Each number is 500 + 50 x the weight over its row's rms, rounded and kept within 0 to 999. Layers, rows and columns count from 0. Numbers have three digits each. The size before them is the row's rms in percent of the matrix's.

# layer 5 MLP up, 448x160, rms 0.333, rows 251-362, columns 80-119
091:495541449474493542556440519537550483466446365495538517537482500468466526473455617502433552469482423561490472486501524463
105:545527484448549507430509483496522451477454549499508463453573551466475490532438421524456541375488453556569416530465572538
113:503568459445542531495485474524457449502557610487498390475601603580470489515546608534567447599536555504540473516447540435
107:588499585420462521526415522526513521522455486510553430538489507398496509584460560426454458424483561519498403592594517436
098:440502505483557527437506522488550476444527569477502512519481583484482587470446602493527469479489474488539484491440522508
087:528541510516486467497423595425463470599447443470507506500450486448424403484520446476470497440501484469525567376564540398
095:518557413526432575473518548507514438468497380508413498510561494477476531559514596477463521469577534516394508555540529553
089:494482540519452511492409527445504561536497460464584434497558461534494420461449488463451407486565516569564474496524460559
101:454504564499555491504439486501544487507477468489418447516528512589515415527455544508532534542585559443473512521579385518
102:424487496521526516528454533443470441505469404543426554476468472587533516472598452533435550431481429438507463421513479509
091:482495423466498512540570489474546400488523603483488509456444494430503615571486454466507522520488490512463477511537500496
094:436536477518545575425518487527480501508536538514491509550498537528399527611488363435468597444432402563512542501449425400
101:478501480376527495424568597491469495478517485615555451544557562462499418485474388620474543493453548497512521497508488497
096:448516451491506401404513463541542500416550500498443513517499485567555633550494556461520529523508450500430548505506564485
105:566459496437580537505428522457518548552520448488454523503500484501488458449506542499433443491505462445521514451544472523
107:556526600470493522564525506455531490497518466546507424514500535510465479508586572526540500438456475405467476499539466475
099:510564501474504548517506500487498431523487525440500499483598536420495517470503531569550539520377513455418527510538441347
096:572447472523494451491439486547555434490449559456521519460514473483548468556546470519585534456416561445569535454463472451
092:563500557495499466480547447423593419492517522511545448496532579510533450518592555470489448452498508435443510432567474460
107:481582572411408607489519450516500524525447552535451525475424567432467435489532466510536504527523610400620506454580494537
107:494468568549473508436476492426522443482430449540535490393545573494530501488498544435508447447526433635565441437481529544
094:520464529552538580511496452542452563501566490521439501489449491502516575484465449525555447512497498584510551508499475466
095:566517519523472506435526466502477459547453496497390521488506469414407405460426476464428520564551526557565491451489433473
091:417563474509440466548445589522430516460475515549481474412464423405505542510551422376524436546532547454424515543483539519
101:596449499432468460599569509481457475498453539512454620500562496573481584474466570496571442460490535478459525466539402491
090:550486442483484503586514477465527446569482598496454598562488520468475483538407487532464481546496464549461477432530506483
099:658448535533573509483446386440499496410507508494561558510507497513572527352492528466437541570492503506488459383495439487
091:417490629538486578519468527492587522539574557431527549452473403577487581481467571483528554445599484515505564473516526535
117:596550425570403541513486448516448460445483516449592478452484461512501498374536473533527569493542542494486485543553486548
095:571469538552387424574475491435485533499490391528558622479477448386502429406483506539463511444496527443459545430602418586
112:466487423422443484469438454566517508505473422537456500598511413473488481460549532453496455535531369556472479471492499513
108:518479458471498518458527435441448478434555554486543490528482559505492464582452532592601449481494499483475451470555443441
099:432536612492461490512461625468433550417541442523559447529582563468450519540494470430494447545552435452563492588466496568
138:580531487519512452443493468472465452507600523511530463414509614574474502608517513429494553507542493472416549496444533486
090:536490469522481581525498331456469468571461561431520516500493545532441503511472560423492493398564536473425571429500439453
097:437646510446584460491576464554484414474485497499536504620549436521475616433453447497518543489537514485445480459555569503
075:585583517483423437466508507534591436521502436546472534544497491549576470487459421393498426465469491545492492504485644440
108:542493470473506459497493477565430439503573604387596431545419542473529441522456551454541461630485526440533618581437495503
098:502489425552462438485527513513524560421481518487562504504457477454502497562442444453465437506470554498484547521439537442
098:534479506548461476570507583559530476417469471474462510555517575531452494464436503471460470510510438539495508539444522485
110:561476539446504471562490451564473459546645554552443512528448541420484505516476502483594491466445526462564536603511516497
106:496553576560426485443556525504540417546546572537542562471545476510473502487512436491463487542448500440509418500498404533
098:618523519501520547616412509545500445489548595487516410564486535483396484465561551603479498558458536543500592517441530574
135:580483527489615443533570522479504541483491581603470544523536505441554511500526451514526606595506490474504455607565536518
098:458515456469416531535509481583473388543494617453560542566460510501544429451463499468447458508521492491612462574501502524
095:557510520542524484432564425437455445531565514499535378490491536477472408492442516538530370543513534506450496548382615556
095:525514472525512514543498527531534461417478528473499508422643482535529562472585461603567463535404486515410428555434551479
094:500507498596506585426521454505538524578481513568555480434543516453565443426496565566442489574480467493480483468492493479
101:410573486534531481557554485538537535445556522527515478540411561542486503461580482513551530494472582414477546638549495464
108:519631528532486465531481515446533523472503478523516445516558531549568548399518452550476403501559571442428547421440526505
108:473581565460544569374438515515529550461488506420450415442506507586575477484500567491553466478364458500524484488464494588
107:494508514478522534455413513615563446496595454554437415475496576436450483480415599497507497464490515561532490568455521571
106:492553455518629532526524620472544436501545490438468429554508510528414561509453532548504456609520438347475511515448544493
112:544516532563467444434466512436470581425501492453523437490570530467559592467549428534439549490521538621394556448493519405
111:483513497413543465500483488582498605525453478431502506381471473425483500551470548534523578537575510541479568509505498477
115:528603511507524528540538494574501457529439422493430506459466523496542450563600489571425489440464473436504482613503539431
105:505474561485533511514428467494450386402558472426501466501560436470551571540419515465481514464587509451507491559506529484
099:467469409412540524414497464485541576512548497476531449525443506426540478619558459427541445450416495487561422571584483474
102:498590431499508539547435514478550457490485453488463535523485498476459410527504409556582517492565488446449608455446573526
101:528481424513553429524557468434503524512612483509496470437500527548537480550531538466560479483506505564537511387479457489
090:473489533526505491433420497463447474502546495499520513470529571603498428557494498413465470445482463510485521489570446541
109:484535496534485514488580479567569457448505472433521429468461469618506494505549480531534446501540483512458510519453463480
105:487491500438519429428505406505430402535514455487488503398423438504527556487484422474471493472453416475514469533453403427
095:444507564442477425443485514524426453456448556456497461535479477499495429448432557465523508490469464361465464515469422447
097:493474594490519565463421527445504533479499579536477523520434623574519521544484549473502491501477469493467472490507514401
102:568392460505394475553549495526552538495600529475466513463456478518450503455458495431432506511532439490471621488513470507
101:478513538497516516507473490568496464429451540570515525520587460466480545536487506570422446482509578531521463475535486460
101:523517482510562470448454478525472500416505572533487480530527506545586558465371505558577496456538463515478497429460490397
107:503486516436429394474614521415467562497495480526478517502513508532585477537489475492474372474485485573460572480475487442
107:547489543427465492520551483430519511531479516556536513574471573424468525454557495417587441425426539514415605546532555456
092:521505552525541538490434420493487536467522451469506464491546450529417473440541529419626525509502512529449566497543484464
101:481562461519527480442494528577505450479451465428549448474528443500564514497485440557460452516489560449472508395426541536
098:543461416550469426523562551460513444502652510536450396374593584417523475469466503544457538533507539476483480506502571547
092:383462457526515599515500579498584526493544436536502501540528537544544488409521462495434452435530613500587502462484442505
117:531536523448542511587490502464540583510480494498459502518469325426482509492450471533463516499453514487550482586613493535
111:491526526487488475487514478622592337531534489488500403530533548449519412526555481509529403515446529566503535567459526508
093:456427434553560538538511441497489556448528534517465535575492533502498578563519509438418516469505505470534585540485512497
098:562421542494543439431462528551491464464576517608478489460605432418514403531532484502389582490471460550499527425456460477
096:559489469517507510492532526551495581490514515485493486586510497527457447461432455517472511522597505528614538410492509449
093:511586558549391395420476422518473515511526459470499522459473514541513509494397567510474489496472429470505430460559600551
098:611530547509519475555507437464420547539503497475488644527461373472513562471495587484425521530515528496493548518528554485
097:532524524528509527635470524615513520541514466487548500477404507516532453501500473474535516501521518531489548456481546513
105:502520409450485528429475423438490500469546489592476493465453510520502515449515450557500464521531623377451521457451496488
098:514418442502390560480542455462538532511520557547524506561477568401472457536432439479567535508470532489537512586538526511
103:578462548576555441542484488555524404454525482514483554511524552479589501550431562484503442466455453467529530412519508506
098:449480514514503437540482449411484573560476540577528540496581484436475542540518444562464479375559435557594508520474578543
108:518471520471503414460576471462611515449581507491515530483526409571517489555412485386474464501498458485362400468481478498
098:594521498554496485467452564529433503490544479477520526428431466474511474629522469468652465489480443481496499474514488585
105:523430501415538503544492451517434509452574406485596470564475517478549456549489520514518443550543521566537547492474532595
097:562466504531543435383508530436473420582473517452459428468573516461563417419524572537459574580487531465475629502489436549
099:540431523455597498445500450486445501504659500542433440494547489510501490469520476489466523551480527565516525468482526468
116:531436442454479486484464497530452505580469561478483512525519412470475359455535451430509499479495575525567540456473473455
104:526443536499547471435504491588488477461424516413400473452491449558511556500483487461498561465541583553616550524458553368
095:469551563507545463498455533494558517489381523406466495447438539476471506569551439405461490458478501424532629503422427492
098:456496500492458601517521493533436613504417478549511480548462546573521567521542459501555427425391564469462478480502454475
110:486455455418517471460578450507571377517591529456448429479515493513457489496551529516545542533531464503442525539422464369
094:644433476478523481536544504513569509495498565586445457470481479636388566518504509515425502505512472560514585472542452494
100:467529476501546477546504583515460472468611508529595503580490563534558510545572464552380473512467526553469471527419391366
104:512474444437542375508563511466494563536450400494571488511497486451518430570474497550565495490517509516554480516501497640
100:483392364528500534546438464497511490462574557443440390471543444422469483500526508514493550409555498553558581493373397460
085:546517524540521544567426470497484430553546461529544426474524489505478440601523475535524475580505557545488490439525459409
094:502540513453471457535513531431461502583495508473526471491475516513476496479483493557582422529501479444456592564539541533
099:506457408377507528407481540476548505482540580493482602493567447551588510487520551512395487446464529428451489439472573442
107:480495472489427466473431497485544503451507476434515481452464431495559535451448486373514481465482542395466453490591471520
103:449467526529458440498534511371493508526430495507439513465466479430519459514544510590519540455402536525557496514465628518
082:500496495533624510497468398506520501505546536490600552561526380361492497451557464458515491508563477418553526469493526411
099:462453457452529530361425451504512487528439402502506493545536473578458477471546556590464485480475568539584408401453455428
108:463593476563485433483514499499547529435534530401533396489471444543548504495459428531577493520513507464476576490450490479
094:476530481476426448580528506485427429520461526531540489490484537506463452470524498490457435634626524540511392434535471545
097:525516516495477488492532524474476432499584575563403532418438552494542402528531675548537520454440518504528467571486537502
085:545434542532545458520406518411461563486461581416462454477531462474561561511455498475557497487528528487521475397518486498
087:511418639486568466475563455495465519522502581511515580457511503470501480550478498552501383455379514477514488484576521547
# layer 5 MLP down (transposed), 448x160, rms 0.311, rows 251-361, columns 80-119
098:462427359469534413536585489529406542452520529430424530556503489487481545552499504485500402532419497431552535504448445370
105:474471417547465639574518537450448538596570528554470589546444424600524562433538523481549456522521485519490621410544459410
090:503420519522477447462496527440456527521386456469465654524462483425498485471469464455411460435446456472431479465615474469
102:468520557667541455443471458472497427499547544559442459564559478506477463418540498551469494562531431479513525498455487513
096:573492437522462451539484568481495494492477394435392530528406384504483486521515479496504553489566535481450541554461532480
101:589443447462404513536487479543566569525528569581529451486530601551519552608519463499494566472541474438515485564451452545
103:400505538531443511511533485443428553465386550483465494420500556511475598433455542473547536580462524478538492409421532464
096:499493407528505536493620412538490511577504423531533502504444550474439607476527437523493481494514478411553505508476515457
108:592459475477441601534546584537526604552451511524494469499460408461430523388531479527495498487442481476562479517582551543
092:534501581471494413508549403484512509516541508509560483509538584456466382519403561479494482529473495580436514556426598513
099:460594488573494453488595599467465431528503552457530497490557473492453467516414510529491462464538551457451476434500516509
105:491463548489475391493458460529552480447450433513550470392531487466550458442562528550542440470526603499543448432570544526
101:503421522574473526552480374498417519509442494407475431454477514463487562485536576534505365381446493455522557506461491487
098:504457542508508594503521451431476548482440539486496457492495554544496516541479483481355394455577532555523531556494579509
106:497562484526489476538526535497443453526429433521442522476561443447561499555467385471532503569467418474458415478432439516
105:464477494431535527467455480542499504489527503550465505474487520557525526506491494494425585501516546570461421471465588502
106:499565540457499518554415554408522486520514492493421475532459514520480417497391503451468542511580478500524534480609473515
104:532534594398470548517466535486410448514510423530491445500559534517482477393503535521531424494570468471457504514453460462
095:480461491510518524449508568624440524563522560484606583503434533492404582470498567417552426563494515520489525505491495532
112:458528435594498419590597470478443492529578543451464568459389484486499558421440499560508452504445521445402497459459375510
105:501525491486467610546453540616470562428523518507494531495565432493518478583518462494451494431462607517493520474520607494
095:458522642459470456505481497470592542467499455512500503526458516547494489562540553539392527485465468414381409554520575532
106:451373472547553410508417442508452506489562398487519525485511560510517483485520430467505535483535490541572520491430534519
095:572402592570531465419463550482525478493490515513531563598496506552491408521550437491498460456451493612489532487563482496
102:411552503476498451415468516492506459573429500500477460458553547499430432517483497496540560508494575571513493509509575545
101:385518558482426489465503563600552506451519444484542554457465473520512448512412497448544553559598622418454483606525580549
095:416518466491429545523591586606522541537510497458418430487500479428488537587494442422546458376501455486487597535491538513
091:588576391513569449443490490439494428519433469569441485505580586420550453441445406448514440573457513480444435509535387582
117:485578453484414465538533492559452518507446500537486558481454574519477609513522514511606566530540469488447419548549500455
101:501488442413492476531522494449439484539522573496562482475427488570354481477520487503475515538467454483446594530430531450
103:590485525535544497559559511454509504459578535487571495461552472555571539489538444495536528416518588471550459540497442498
118:551551588521477501514452574496546545514461481371459459527542430570526486495555498566488515409498517521522405521570557486
101:540446450457488519487502394407488468561450499469476554566437470589477441479546545529503550456465552482515554376580473440
066:455460492478460498517533533543532515514471472492432570578503401459564479417493457635468434521466448524546419558605530519
101:544569536532541540451402598508522528514552527525559529428522446514494523511524566581553616474467511528531413493409490564
108:561511403566505454548493412482492473467501601543550461537587448535544577446477454592508474553481556489479451623413478504
097:416518484523590500425496489419537627424569519470516531475467478490493551563460532556511446529476500411479484534554451579
100:409527492578484544539452473500511511486459445560427450544566477495476475433590506499566552426484520506531477516475447500
104:600519554486415452547472431379488442496454508518406462577550643571541458495485561537579564533557476436547437461508528569
109:514536469494461476387451448583572537549533611490490478455588472501524442531492486486543487514427513501476534492522501478
088:487504507584508507407483501405487527534407525540573515440546496586513494563549532547450534544478528485412443445468464468
102:506506458610503533582466473499545583578506515531543490491441537559495586584478469540544514487582593564497498472460469451
103:451511548571399521509597458467475508513504514514460487384460528486525462521543500475555488461494512548430455519596477492
139:434551566533471528533357539515541496523448484477518580425574394574535475490651563593525546510477438493457502370532514448
097:536471525573489480478515499494563523428504470430523482409499491470502500565520597549540551510479516539505432538399530480
061:477461493376553450534458560533526485444553518484582512511491480517492468527538544461590520473427521510502513463614476405
098:449497467491479456510564479397440497573608475514480457530485559535449408500459480511503419515480465467555527577593457476
097:452598499488467424519478580500528500517533515460452534534512467565507527470429463469582535469489484557544611443487477490
094:587584443517463546474537589468510463539513438447455561547453476430551570478443494513555487483513410592476406472512408472
104:509460496552525549523511429539423556549521512543547480403463516501526575532444562403552495504465419594576480509467449482
099:556460445519489454569583459418366490534525538572519552566603538421419552504527426579462500503631482528418448506517533451
107:430433506484489444521611539529463590557498559430510507363500471534412490483475436515540505549506496441518532435439565470
101:448506511495489466568494425500561518562537490518524525480461502518579528482472404401438499355490412564489467473494468478
105:511453485389498590505484453551538494497521492526473535527485462546417511550451515505563502504545501453550478631441494533
118:499489519645417457494508488515561538454459463576481549490531474520561484474484535563507567526526481489481540501565501493
119:482575378512464486482429405436457501525539561462523466490480510576503552516439574445457508499504560427475517480393514509
109:556461473418549525572499572547549438461485537457487454596413422529425486435539469570430492564496610560468565507513612517
096:537528557496483424553450469559375482535411471472480542514574540443534529393417592505604477455533435559463536450475441489
101:501406508520584542534421577576448488438492518394499505523564481517537577487489524484489528490547598501540532528468454469
098:438528565518464565432456579566467510482445566513419505588479416555479422523453500552385511542444547486420457654512521485
094:418540509468446476580444441464455457549393449462472495424483510494544558460538445530475469510515571452598492494428480391
087:554464530423467554448481503451464574517519475561505454531535566483436466480446564470519496472456466501530458501540600526
106:473562469530572543511506527610508432521492505505479498545523480432495499527495542414492480535458638449593554492563509534
103:533483472625502538435532488508550610453465431496465523493537536526504530499533496522467520464555482501519580419501585588
115:391495457509550411546553548552390514578455525542556456517550364558421503473482444530456500492492461524479581549484427592
101:443559467530531564515425450465519496501463560475453478449505505593464515536429449541552525527454450493457393510500519494
109:571481456413473457495506530515401570467499446442440474575470489459533520440486455447546446547524487481591508433537549587
115:520410477434432438524481466544473474468539561546466546526559431529475575365555529463517455472470488460482542593546561555
109:522489533613570536536471529498561402511523496496378512493487482544522516429578485495495576527521445513557464467451502504
100:446565473627460513494508532519500577494590508471472478430515440608572528555500484554496461558536458517604414487490479596
104:420496529374543451484475525426557360520505545464489418490447518534429595517496542522527507501486523523491519424500559495
096:435478499470533526552495538552437530446510475538441565578451477543475525451483574518508497489506482537482440609540476408
091:542598508531507547505450409549490492424426579504515487556484408512466521476548490477506434435498461506631465386499414501
097:574520573512412520507460410531446602509447470546513570503557541527495461567444494483490617501404463397442516643501435503
103:461477507563451500464552567515436438475505500428531543455515646525494456471493575505581412507487507437500473482454538540
106:581441518537490500555522456412447596473412546512552468436487430579521590448427477492494585550481443482424494416556469511
099:513520469551496499473568551531414534479440416472497522395580492507489473499575567475514473522541481535495473478464465549
098:472565435529482453506482458446495453444465472438524522542472569521505592476537534501560408511543523407466420572475526558
098:503546546501451492488559532488463407454473544525488461483517545413517383507507522539444557459483526468406531611508574477
098:440470471474502568567478529502557539537478462531564484553522516509537528462573508598580555491611459522437619510514486432
099:468579503492560476392576599567558458520517527468434477523572461492494442607531451512470519456517649557564444524394536438
103:419599487478541489521519514447459448510502465495417499498489415468471498587537494506535465519551545497538521538498422483
093:562518533493435526478452558563556479477411476434545550501533571471518538549442580458478486495515427493559431497492482528
095:442585503500550521599551402530465463573546422483556441468454456541484627411483499514504547494470474510511540446490467543
097:425524547458437508501535483561622507505449500517557487492466446532472379483511544545438520541469545522499536486499519452
103:554546535408471494413514567594466437512575528412464502471466525526533362431461566385497433493525559605439512489439405509
115:461499499538498553527371583554520559457448411505529480492594564484479474500570437515491535455517471600487482499495553534
102:409552548578445550534555499431463549539466478528496539452521477563421568483453560414471536535484566587420498599472464435
093:523563501572445521570467512440543454549467523578447517440536410533372504445537440507533554453490466425449480545511494415
103:410568474549554452574536542562632480475576511411536441478464477504518548455535433484448498552515548490509423466463533547
106:471451541522455540561446547477397439551333495570425483531493468513531458420566503591480526516523405450446525451530419478
108:477507517469461517494431505399461480446446484573537497514506517540516442613551533478542529506485452659447471526476567491
095:506455497547467522424498447400452511499510524585546509500424529485542500484468488483532462564485385447469531513526468494
086:618469485524428527485543462513438503570565473511538523494585409506519530474427533521496511470512496501458453558528591555
100:467410490615488484499440503472579414545522508495457549451534447444460474537488468488535573461473498452422574455495552552
102:480540482486474565509515612441446547495555514603472590602482406551525554421534414503501509491517577505515493507517521533
089:379411598501442453560424515469489545477439432395552574442521554455531474443598489527531513470520546406528452508386462535
093:513480482489508479494544500500564591529557424517491518543434368505503516486443454521444566455557490509517517466565575585
100:488519520609520583550524428546510453541540494488523518546460531563528556424530541438406516458544461473482503452449529386
101:510505509439437467417522489527516489484458460547546601570467556518383529490508541512488438604461465571496395451499592424
089:492505540434482477524548591529571493545478482443468579557434510551511563457435477503449598445447427402442506550481561543
089:504511551521543542549484498549587491507554445475465536456549315489521415465455551487502526482558501571486482409519490496
088:510596583591539494516559531519478502479494397526483394561475526467427460491502436421537490596581469579535524573537454551
094:459429587532586464548534510516529478494484525528526540478399517539535498492543496629528501562520499566598546520461513510
102:503551489525427590517503441469474549450450540486376478506559476486417502432562416514475550441523505577390516509535495499
091:521585545497535414576534531587490468463526419415446461500428511570495520525470509474488487438509491536493419514377391535
101:556561596509485438490560558475537529467505487496632514453480430426573420481506452458561514601509493457432577500497477500
107:483581479435520514530392501430471458528525488459509555493500607527472503450513600448458472531424513462471553495512521458
101:491508526489536535491570451510564441455514513476516443458484461459584493521554550527501481457457495523510606540531475483
091:523499475442510547416513451493560565486462484435577520432510525444539550533480446440455416462541597430488501478505561537
094:561495455490481561433517429437561474590523479563503516543543518477392544471401562485478453486530493489482557561609533497
# layer 5 MLP gate, 448x160, rms 0.329, rows 252-362, columns 80-119
102:525487480524519594543514478511435541520541463490461448439414526505587501430522503529491529563464599479549522626468561558
102:528507561570499486528471514468522523512475416452467575512422463457523589469465472493432485357414455409425548385584441549
101:476559483437480457490523486577520453413531497476478567467398504451557513515546505483503506539480589551465435513463430500
095:487611535483535451472454482543561639485610485575410479491420461475449535490507487412467571464488421456509560540570516489
086:512477445460458472489530488532554513587538533497511498522486510458464580566550496522568509434436419502483573525452509540
112:460517535505461484547541524465461530440451511538472521530470557430533487433535440448451483414493479454521526470532541531
100:471405542520439517458501461601511552434651433502473497345436457554465512481500503565524513448489542465588600471493484510
098:558418448468460506603459476498494549522546557500605504481493471439533561442459559506452539490530455544567537519547527546
104:502529536560494506563434590461545484464420449488479541525498462491507608471544551478436579482441513384529485436627480558
097:428467521454544507587528505454531496456473616551492531508422539490527467517546516485553530553481468537480454524481459431
093:441509455499533494508525470497538512547551470440583455624384555610591574573522487516497550544509483456425495573553518490
094:523393551536473499453530382427507442520511550422529549462510434498502551429499512520606421500493441459501581526599525532
100:564551538549565554492416502415488465491522462463420451633560532419513377449501502512458497540468469560579416531507530470
104:434479524447412546487505467555431605482538533566461426481460553517494428473592589462458511603430488510414509515593434495
109:471462522575546488551380519470503512594490568494475513439520524453471464509477468485344506520467468481520456507486508464
097:549493499545657517455461571509456558511514564531367560441490560466557448575508558437535517514537433539433571495500442491
098:450538546522445531511486457511585479526542474462482505478586561479502580549525478522557430531518483582486491512446593480
095:520474455504486427516510520541554516434554416521552501522523466441458569483519576437449470561496418437532522493474552543
114:543577501517531558547546504453488476483447543451385601461474494432503468487483529477524561560560516538562577480455524500
097:498502402511504433535552485515506440495504489571480504514424537524595502487537543623646533509496492548486563519396511472
103:564445446563574504479539423426480534486537565401467522492416483475497575484444497484583448540515531539543473415513410482
100:562570509463530523535464606519399375478530528614386441444502536508482516471451555493514487445551515426549543488542512562
096:490491546526527519631511455502546451488602466425449484489489502508485552527499494500385493490489453490634563511521428543
097:399506481476487507421473493465501451489596483544456523514580447470483613474549474524448535467515424459517459429569476426
090:445483440572582596495529506456483454545531505597404551622427496442474583516466563565462530500517447598508527459520485527
094:469406409495489542519465520367445466566544486525387512526423457495478559462471471507566472523464528554575548448489430551
098:518474493459526495530442376489532537400473544418498499515361465546509576508512559478509588421511510522518583505433465412
122:567483378502471536628501483517490431478473463499510504487489505560443512497553517508520538507495520449392498525533607501
096:511508507522518393602497527395526504512589463565483550529584539491493535546533543514444491502590450488536471555624465452
079:466523490481511461450414443498580563556638426493448481524557495516437553483459450458489524524445356501390544470518405427
110:510510497455640462440476550503491587485538494524521500490490617492541507471518477582452472429351454472512522549544436512
101:521534451624532566497487544492461556552540505422442485468475534476420639488483366527460489498450522469478527531345459542
134:462495468497524532581498545549512525484423469505488556582441382434550499426574521511442448446486512536558459512577478475
102:490488502477463472535540356527529398572555477487470485462416588526470531503448518421536428503544530522439592461588471489
113:577414466516493543542434533513554570460511451495449529467477491489433376589524610464504516508416510513481582446484532465
087:576491417485403519495504471589496480584544500565579496526525507503529491573458516464490501483485449584403494446545542472
106:512498494555507574455520492581443488444560461520526535503510513547391421548558498549551652478531332539448551558447520503
097:497475455522482428441509459514428429497521516450628514439523451481571601454435442497561488495533495485595508463401433487
094:500551504452584533499498481581511469387533476529506490427576419590468494479456552518530490456578530551559487472549485536
084:551491479477491533502447541413451437519542466602584509562507542516424554588484555403517526577457464510475516492512407447
104:537434542432547486474455509421439485447479490572471545502530510522518541541472463430551484540529495552381486572508477467
090:614522517514467453430499484422482439494468565625542498485503533417482504537392439467544445500481546512517532371495507476
158:505543488576569448493355539446515496535502486529396476482584497510459553587554492607445522488533499485513472480577515500
100:606578541554477445561493589478566478430462516477571494444506500523528477503481468450535573560421444532488459446475480488
095:492527449461508448619365608530504464467543518500591534505486463557450598486567545449454572448505486418422554416586459403
104:474542475514480413505511508525496483462449481421464391566561570447450392493462522485515450555504460431605531460546492517
103:494555546519481508456442463461476409551577386484452519519431412512412482568507581451552612491528479441554512386520482540
097:414469605548506508463451469541459528540668488596543425618544465487417445536555516505525446512501453500410475497481521466
111:492530457439477508523472545502517463594485522591534444423457504526430383419523476547561564482424587520414578533465564554
100:467410473548522454582530537414383569487443428542472670557535491469483519424483453531423515562423545546433504534514559414
104:544427511506543508468497562548564624442596465422414576425484509577468523467487503532555537506465471455393424468485508441
096:466527523458454562499380485545520568433539411464485537479429493523529506557575577458601519483366495500465513458506431555
109:497497518572539512426430413499531515529541485504556486517441442520494493477514518505473466557481387581587444424476450505
124:435555521514497449426377436515528625468459424460497511485500429541478455536420510482525595526430379469502512487497564616
122:581385617601538433493645559533567532502416449536501512500498481462503432525507452511458434587503435567551382469581487460
099:597471583425504493584527541482407514530525541566515479497562507412521452481408498520536483549504490472539519571555523520
096:461457464406488542480523612410451435489498469421532516496552541467519427501530434488451508549456481500434466509535535532
100:566518374497571500517489531488497484507497489518551447556443458582464501489437476487510423538527503477530511455444460516
101:520469447504633430445480452473574516547525468510557521512551447572501506546487479496438519551383456541412387511525482455
098:492431448475454546482499484519543523566598514483489412579555505469590470470507482450473617538495510563463481511534472528
098:568601506494466552481589465548452464539538471518563456547510501500435643591494580511533543401476509457514503413504526504
102:550482439493574583460564427441478456467440442426479541507534561407456502523433494511516544493475375506556492505559488507
090:499541455479452501552477501428498481556503495518536499417502485424473490451520528461567472464459331496454485557494524456
114:562495482548473543427416467508639515456497454330495504504500629478486475546501565460557528462447466536515447369464523416
097:474435597454479516592473549474444635508491477526440439513490442532530617512572582501581463510563546435551552431530500506
108:457441364533470678457434505522494562453519576399538567455424544506485556462512564572443556480447613516410576470546493460
096:545556463524509533511470465505512321399628581571546458453537504553537529484403507554527440565543478533551564596572542479
106:542569437600533513524509530520558472471495477504473511445379526394442532525487453501527481523462485561618501466525500583
096:575523468483423579474585484485421487530603518516462522435468551502619469601481490408499425493477439493471451455524443592
098:501553561560540539492440422511468531355542437488530530417528440466452486508573516383615486507528418471446437491548551503
095:468574447582496618492378503498542596400478476486444438463458481456461553469474596574545533479541501517433584552508526553
102:477581576527491536581507462512467469437399556553504480513449387491512529455527467566571448461570446443601550446509415483
098:497515427518445589442484413497524589595447456455502548456516554413429427496481533491462532500513498537546562458479495402
097:492550464487530406481499484510529547516410449504476471538467453536410670452467476524429533456533497516506532524500526417
112:447530500518447521545396546452510485449514495492499572451476439563471540485633565617478452533485494509607496547498500562
096:495562463522572505435611554478450488533548511601501543601568503492424596442468484569578540510497413485479465517532445506
093:546561428508483475480447483435573452495457520469515484496484508490483603455548495456500469406520526462542487456464499512
096:554519475560447483502466484480474449492502503485551462581490608472452481608426483517426471401521498509476588459458480523
093:460530549532453440445519447514485493523622551461502543474514464483443493542473471508513476509517441519597402494516506563
097:535573533566541551445430558483551451483497499443442580462467457538488515491366459460377539463537517530440457555474514485
098:466608567463455523559485478587545533592523524456656461462538528483491528457455525436443511501471530514422462542562479583
101:517477508498388455525542498399508556528555504602481513490460405481573442428484460462529466525488436381423506491546414399
097:526511573511594515446472510483518411484497514484507456449527506518528491455563531568521503545452525534393541386542485423
104:529514507509614475518549433501574451512588483535457462543513490509452537538427509542539482504498608517554445459544537451
104:485487491471437530472565477484528592420510492513468484448483486575520539530521447484441524500456474419520457508579540483
110:462538546544547443554568405424474589572497593594431586497397508441513536543437538553586531528469479566468529503488477441
093:473455538549543483528496434498463426470540437470475442547370441512554526552561493456466439510521435419578475512546465534
094:547519580434457542539506475510516528486556466571523597479567487511465452520450471421515542488506460495530507518468539410
094:530564551451582561585482496447534518491441477529493453513355485526587518468458455525511458465627506424483451470537475550
092:510464564533454537555405557464451464417510586495462545436439575456503521540524496471430514482383443501471512372478580489
116:475489478548458598576521530515533526484472552442487597390510559487408498459512530456573551450439528465475490464471512416
095:414469360610466536558462509473477545465533422510636463520531584388475523458582487541526508590531392436515582509432475502
098:428595550571570537530491518500602524475426463410575488475403498558470585495536512444465474539479526490492537414586402466
096:489553506537555518579499570452438421529442502519498607477497483466527497505529485480530516462491533481487530493520460545
098:514426403455549533428457429477477518454683483414432411536458503439555537525587485419532509563582490622592545519456506425
103:524623481438534539428514467508561481493497521586506413577500443492439488508490499463412577529473435593538474483588485536
095:480454496512504474517501499480506519440525511548526493477488416548638445530564428541519514527551485602451539524465528525
095:489361467494473527553521506546465465509569456476494455463489464547429525506585505519598564501537472458418524458540535426
094:506473432496420482439468506563432467500547523535552560485495580584383552580530564528530449463499424459577476455477561486
091:505476539547496554518377496595462502523527460559474555492504407478489484488468531531557374583475463602535512458541464421
102:488530494527482442497456463502407569479480560531523543558457527459494615533490459467488439483402489423558578503462493452
090:573511437517519502483475444502498431508577445437549611587454514523508533487510552575486512507599477442491480450521488412
103:508483484481462446508401437465555554465654466515512456474493473483445509489424472454570423553514503455521476470558511557
108:569501423591475484505414444601518538415449411429506454594471526519484507480505447444538556557483527448465536523516406447
086:532583446584533444461510394497489568455486531528523656524581457471512564494506479500516564543550483459480506494527520454
097:538579514495501586478394487504485502449598441403544471582537544523538538477496585541444469430486535506449396521559609526
109:508530419465491526457515481392517480482562524444494501560484483591447509542504475477461402403399481422482484434520494541
102:532507471493541534461642444511557515468488555417554345513518444503468552508510523490484477463483546481485578537550523518
100:579541449366536508473521527474503562420434471429577440430504517447499570563435460466462486453422492486490580476488531491
089:516486503546457499512440410526493408523510424508432623544471499501496472506470497564437534480571541588453531544548523441
099:462546380550449550488462478539478515483532455517422464487461511520438500475466473428476676523506458434545581489437476508